config.yaml
n_layer: 13
d_model: 192
n_head: 6
n_kv_head: 6
head_dim: 32
d_mlp: 512
vocab_size: 1024
activation: "swiglu"
norm: "rmsnorm"
norm_place: "pre"
norm_eps: 1e-06
positions: "rope"
rope_base: 10000.0
rope_fraction: 0.75
qk_norm: false
attn_scale: 0.177
bias: "qkv"
tie_embeddings: false
parallel_block: false
init: "uniform"
init_std_qkv: 0.0303
init_std_o: 0.0303
init_std_up: 0.0303
init_std_down: 0.0
optimizer: "muon_variant"
lr: 0.00568
lr_mult_qkv: 0.7
lr_mult_down: 0.7
beta1: 0.93
lr_head: 0.0072
grad_clip: 1.0
warmup_steps: 200
schedule: "wsd"
decay_fraction: 1.0
decay_shape: "linear"
final_lr_fraction: 0.1
batch_tokens: 16384
seq_len: 1024
doc_mask: true
train_tokens: 150700000
steps: 9198
dataset: "wikipedia_en"
Each number is 500 + 50 x the weight over the matrix's rms, rounded and kept within 0 to 999. Layers, rows and columns count from 0. Numbers have three digits each.

# layer 6 MLP down, 192x512, rms 0.0255, rows 0-99, columns 64-127
554587550515516406475412485509494600538524472488449547495561446441489540440481561502647548482635513430545420541539535421449462554430458411495488390383393488431426513453560480552501481561512515
510479395559536444486577620503477455486444497553517561547566591420555539509434452471542524517513497413493442453455443502519481605577435421489446456506496545459482497520519621538483511544423499
503550492479560496460463468473569481524511503482501458486536517487432516501450571463455539491442487484465574501499580488443534530473547492523494452656635486503460453450512469517527502442502508
484488447548514585475549442524436502599488460466522435475431558410516477471493551480488474586474551455478510567490463481481520500455519544499528534581494504473470524546442543543492352498528504
634521459593477527422457528514403567497498504602511439505501513585527537365470545423530511559474511464625446496483515554604444564495525489538533556501552472440368521378510526449544513543567564
526465557452494444530472489516593489490495518382450481432467535537538539398559464554521470526478500402520518484480508498475505584473465471488448513590450517598514611443511471395362470458523416
603462465532598380408557562442466468421475461570516596570580513552489494538546555553470485448483574520470514426449524556504453502525515558552470409455458541564478484463461547503537498550454477
504426466574524544461465487523515475476567596488502457469541522463455519518474431516527534560450512510543559496420577556525482466541458429609443474505449524480493517524506441481440484534521478
462467476506610486522498541471440484549440440484452533510526585493410473622573596380484492556495593540469491590421557486491548598583539456420538520409424526457520523520567468585499465565505484
464518549468471535571549551547433552504539415483416627611532484546428494463520480418599541470525536532439500571565467466415531441489505440541451497521596614471483489539508565468423490548463448
482486491533537441508503449478554351421322523553512443412498484455459431433583388519522512509475422479472573417541543534477551507446532509508445493506437451646512548465504550487433478505417519
485535424485542529545502504572457481489502447544510550530544503479506592484545382471501564428543503435451433496505465440530471583497483523620489597474570538485465544436431498484470438472605494
437536507492516561563497467470453432468533596468469458497434396490519487476591526543539502507487471522485488529575478521480544563604558490555453495578415459535496418496483438461386509523482545
593550555503573509509431495522499477554509522562545393407455448429494523515642482545401504492508569565526463515486502473556475537561488595485497461569525542472543525526504499453566508551475653
569513494479547560478376557534484478427543540569453492568515436578530402507562520561505536553661539456481505452457481537517566541523583545595537549534494553499468452547561476470490490538454571
428480493518534541456473471575439556484585525439514427538469554518455506444498501489631494517477499555488493455585545516576475477437421490523574450521529500485472413449525440456606512520440402
428557517444517402462529567461506540447495437467547460451559427580578492559409518472481502433478424542419463493445515489474446509498560366428547525469522444571535413507532535546472537472512583
468468529438538497474601469455400474353562490546453526451547401523492550552532465476430492484523542468530473480432523496555506572472493514413521494567592482553480548488573498495515525553431496
510502503521485545553456519602510540541478477523447376403441520489459511375542487422526524521456511540510473472428466452505501607452498556502411580546459490492508406484583583466536468476484539
567469494560504498521504531576494531515434495628478493567519532462444475474489501550459513477529457538546510471502440427463531504539487478495419541457546512434485507548537483462474487524503538
517541520518498512591513481500474522509461544475472554532537458547520496495543545503520479554491388466415501491488458464466587493378482558514535514543458430424508456488537464472473439553508555
510530557553552597491536458471435435578440630567514434496471547474457443473508504528490498567450480493593587486551503470468461437520351520658434596444502470486475484491445460581600494439494560
572603542496521566540479525531521535438451497493457528485559543528466398533507574434599458544451480509440471595549558630479516420465447517586534510482522495479487521513477521473492568494527534
457539543494497574577462405553519594479504621541530530579538489478579532413391517412470447566559455505537449488532521492520449486497444489478537497482483424519467441550464549452553551525384551
515593479483589523535481618542528459535510522431486546422436529438541536552491545422517519425503508495471605508468481428429545462544509436484559558445464537510464412446621538523441459606484481
521504582542525436463492480496632498498517482549519607490502570508492484470435511560589418525580481499514415530498601490579469456546601563565531442507448500482482474499490560479512471500502417
459476526515511466545433492437575530434522466595547464478501534543551569599433406479483515454556497505501508553483513585556487465507560509529523496555487558436518536475495515614499498522586510
411495585531445496606572471508484492459518482465450532561537511413520520436560532533463504507517524424479475472690513463485469453389503543605525538515451446500514584476622505435540477489531513
448471489452549525466500493487570419489420497465474530427524455500429581466467537609550566545524457498369502525506552526561608596508496499505550578488533499529456531427469578455487560520430549
534451518539411492440573547473487589498475551560418467572505441469560582551595472536541417504504573391559477477522439546575514467424452483491481574476564554435460452510602502547480590485540549
571471596529487524493527461531471501537529528466537538526506509435435552551459487444572546527491499477405510473441476558482500418564527502472503504448463549543544494519437503531467537511522538
527514593441466398493570524515487426516533588433467452549560538526514441435471476482430557484516467545534476528514572479512477593517488475529417395574486531529465378466486458542522454454543509
414525391571399594469566497517534472468463454449459484475517498519478595472524497463435497431560515502503480484514570604484488557414497528471477493515450514647540568502454465507481476558426445
498364462460535506511567445509606577496545571613547530480496458461537482576534579503498529451585532535556436458469553484428507589520601459416468509562523511547498465508555520595489455576474474
506496454569549545528437580550514543490513445498552540450507530474549507474508569519554533558456457530454533544474496403423665422463458505515485486543507588556484467454524470455577471491475457
474434493438431508504375467405547480543512420430422576546516504474477476551505526469564510521510527522488485503527591495484527471436472450437467370516485593434435530439570435488533564533495449
443505433436451507534537401540491452450465495540512513482528425443522450503471500482436450500442565474499468609531524635486570455494557446424556465450462490418504419515525418464469581447462584
487550591474558478438558532479457489502582403562510461520538528495422470467416587487449597432505508500418527554503550535567480445559569427476565452418466520561486474485490483431582475433465476
531507526545486513496438485496580485450469492565462492458431498492482521435486416465488472594555527470476524491533409580448513453575457493481510528409535512540517492377461447531410521479481523
647504451548468529566433575527510412543453574498600574426385452531469525495485529500574409490463600488394450472432537529522456395492544517527588535663534515475475567514529553512531458457561463
456508501494401523508436438519501597508482569468544442445518541554612476440489451506515464461573520365501486530463527499520495384490501444620564438465486500555552489424584506547497479589512406
478600519393560510572534457521509468441526452430438494509469519455536505545457566648361474488524492467502411511566465480473564544587428476503576490463541522539515551513485460489483477579529527
475476528404425528517463539458449475490602487489506523520429510526528568486432495488482500552462438519589559443535460444433450439370436501588594505475458567525542459520483485519445545497547464
449417575491505518533531400538420388554519423535573417547449503498600476487577469465525435414454487427522402501532518520566594524523593483469554472591347560509389448447491585509431525581600433
614410483473485560471521498595560470501454455521472484481524560512477514479511552430410476607522492553512456448526331474475553504485506457537535544484400539495579504509477509521552516556542510
444571454491479547497575596479603538482528429554480551480522535426519553550548573569507437527424508451427493513509523481505422537562427517538505436423466527530526434489479399518519517543489541
514567484491552585474422452492505448533522518558478514504451444461365464587575587496507529496569520489539535527514470448570435421496517523520424544528447436522514476499511543404453550550491545
519451507545431492543502529464364441439431551476522611481523462553457528566478510464434499516435512428552509550520535573443521603479501528531557455492475528369598482503523559504528521408554458
512440436467461443578555513469443495481491491483440490477478509571456545586452463384415477458550449448503458467462519501506460541502531539585481457418442552543571479457559511476527477447418558
495495503425538456450531536414531530545485508462474474476550558611481533450481435477471465501531576440455500471511538479523517499491558455498442482402479549511411421518556444471410540441462517
447504530527488467572503493482404545570619475514450427525504467580574505509565517438520479523505441500526483497497393452548451534498488460421475420477458471519568535596503535557520468552473524
516628570539523437462534483532484545462513568446397556526485479520497445580543531459526469458514468519486533577528539496477538461455413552472498475457496524489467486575518464497408532550466471
497462580526469540481464529468568561472549523543385486464532554517517484510497565554492465537510517476514479482443437429471422505489484493455529513535523549446496470441446438477534581461494422
470427527520448599413500411548464546470411474515457518545554494445463469401462546595483474512536583601520527418506571440499528451535506486526538532547626476579540447522524556545529522583449506
498511547465544519526521575535406420503461461525554494599592514479542426440403619495534580504492600516441551547462552539437500461554558569455545471571429557424439561452369453526443542405456473
527449509475539556600534511517512565445494530510439504524425538520482520482531526529481474491578483505618508471596513527526501501482480548476506541492567522540511477503557538524571504471595467
479591416631329506434442512443456575395507494560460508443526485469565496491449426523449475488455490555548518431446447519554465441465550550516454524591413426522466546504464441493484496472547428
488477547417465516465497490552503587481513494478406504574564531428470418552458546510553449499565546504512448432484563563574518586510413457521495502522523471490448621483492515499611481542487472
571438532494429477466580448437470473519483488554521495570542550493483565440509473475620529450477499497510500478540565521520511464486508399492507499537479433497463404496465430501517446475557492
476490549504380546562503381541489584509461435462512504515568448474608488552473410549462450500409441422467501534462488509474399541523523536632487450465477497480543608539538482477497536550562532
516513583511521484476491499523561542500445525492484546528522485574532464554465513539501514547464496575537495491493534563466408551440438506399515526547455543480492422550507471513475451499478602
453389490399511449509553458560518610434478588554450515559408462520495475512478447556510464501484452535567524557566418452570506442442565464588502551454483498463559460592490606388582436537430529
402465500501522470530467484482515446520533505528484503549456460523435445497495528419429500543503450513506515503449464432484436535447512523423495459527464491486526533535440416468501564493475488
505504449523524465615556546490480518386495457479437431537406477439510511417478536636522517455473500540503546490482568425385499487561444458520464460493623557530439474499493517446548543577493505
551471482456477479506488501530445464467518556415477557491408471521470525475499421482489570415507506480467446485442505594536487536552485509474532543502377527453518443497462522546555553567475535
467464573518504433530465572436332530485532524567428453495510556522560542592505526551470468476528484480486445545494513514588543546509493483539386498462501435529471540525555481467404463540491513
545461527504486476479450492568501511619501502500507516495460473505513439474500467534516476543544481442477449445519482483458512368523496523446425580536539576486539593483557547514476512536572510
494433508591542519484463456477458507584500481415495436483504489480465516452514587571518483513463444494572498507417490486492525534476517582422522468519521495538488572443498446551542462559520501
503485504505470525552539525544530504524592507484529572485492481415406508517511458471506376466520536504556474536531452425481472426482574444473512540384390373489452429555568480486483530489468478
509533483529446495509544490468413482551428528508540587493501491535502567511467487463503553418537550459491515486460633499530485563543412550537473578478520478555549534410552511507472494455484582
530427403555408510510524458474537492509448483479405500525509530533528524474429537582601604548564426464533423477446518515585606522438504475573520467501543505462481529476481443433497559477489482
600521587459495496469511437501545491556479456451580472496490564479467425431444535494459428443502536512488507413483612525498517513565486537517495606571511571484504587514546466456491415599493562
542436452551503588555549493523435416448418590510309483503515488520550495412409487532445494518598599530560515469523510547509509509443566421446378524527521386480443448524474542482509571542486471
538488517441571518489572430583486531556511458556484521514532465551416509591464530624464569569481451489533533480531499524474580530491527497496452488549461450420459471472510526483465565477434543
399414475472451452469457685465503468544539518544449509425463536545419542568498469513566554477569608464425450541437508560550468529523376469572395539509516443469431415491537398527526528490518510
532559569498496472439499457529425522468500604457416513540577498516533603472431512509442525516516514502460475525436542545571515505433431497535490452556532446499528518483499490610524557400537527
471500489502550524469529543510414498510468415452566518511500449474539458509514545449506561542453489566365502479524527404425559536447505498531515463457509524616457563539450568548482511500550469
525511475582442519557416407534522484436482575442451462496496477370568446515547527532562441509533512516575372505428501547435515428523527465448481507564547454532505446441575450527403482472567522
476479487495585550513520448492567470491445507465509523446572472510595503499487562590470619456419522486463561473511408506508526588590477463466488477489503558480560476564472508546477498444427476
524481511460561559422533487580522505413571460532525483549553402548579495486496506566463541568492477559606470536541518485468524493519459526404480529516590457503470525479537514442521604476523530
484546425466472515442563507553579536458468585466516471469495455494512470567548536527450494503550441477503465521488519467505499496464526406441458469534500533475455455437522508522696554459491510
566516497525535579504491406447415495430466558478514491518491435540429502479497475523514540545479530545449455510425461455469506501593547598528559509560530496418412493406577463496491517525493593
556494505498552481415450487404547476530554517441510461457445520508611466510475570548449529442475530512532536464590448569514460427516528569516465544505499488563506519527448439519437470483433426
519556471558489583534463601511463473467478492537465512568463442519417515475515545500435583429523480522540460568459517444467409561506496561586462603448530534574416456525414563484583454490561580
449463433535439407471510596502542601457639522489554487505545585459528476514464533456480503462435460473502595454586368521451523531516522565515461617452429438586547466497468465501467495480507428
498497498486552505541501391484497510467478559492458439524541458529509561512472438513466464560532471528538412516535528483495552565547394611508496553592427522526538553434502509452551474444448521
502566535519448461526558439452461574540480451543477540477499464565483524494447437496564533535507458517426463499439504519510498434565529519496448497442456491508509545508496454581412481449418510
495489451489487551444466484659484537479512538476510514497432487491512418404604532657519490523501550503547526439425559463430505582500482442453514477482537565525498496571553611559453510447464594
465603435516437507503436421528561479508510582514464485412513524509516532546505460581518479488559543592402588517453571497488507556536359417483496543480379462455485485567483481469527522497552519
512506484500456468465530563429433505481521673527538390462488495490471503434527485502443470512495453448510539534558442643614455562401513433524409488467377469472546481567478494565580475462494564
480474456465565467516550592522480483435507495432512524556503452516507586532589420488405537513342510514486546465550503522498544524486561490466472452501459513515464517527480425518508451514483592
402530500512552429472485508570469455562558538475499535503521438488481564584552539428544528466505403498414463510478596525502536533484565436502561529488414471496598454521388423520455436500561521
521504476508434551516502503477533462525448547534474456484528520522475524524471538529541427449399467505562564445504509496486469500591454527504392529446417538457442465542499482568475486488538577
554447497495585609462527545489547436492548498532544483439497577502545527498508517461402490569495535548549534460428560472478490465576536496506566464536498407445484568482598483517576480460469580
438524554523529497484509474396466501523507555553465431509568590478450499496464479478499483471535461546606530464569505564636522499436537436507400481481502537472538425538555506467525478433569492
506582586508508528501490386565507485462405450467440380494499546503465554520528425528523521455513474453544486463524526634573515554525432501523445484436548496502555453453529429527445521523518514
479507421512464577500492572461521528567510584454499635410539472539489473445492449491463482548456555575426495492536511479511491380529531526545547505472463515439485598471416492507459402537559461
505532533484506509483543448559461466592369566446548526430476466466448497418481408451544563517468582516456565511480443456486487479505448546552495518446562525500487483495535438544479559463478475
453444506492525533461519460560526515498567579406417523476501493463498449438500503429517552483508375405475464476470525505487541462539510587499410593563481450471482425551525417439581523499455554
613587564471529455543499503555571328496472433454421548502559533549588714470601531461463395503506465499445493486492410536382576525496498514513532560494540638489484480494570512479467485519464515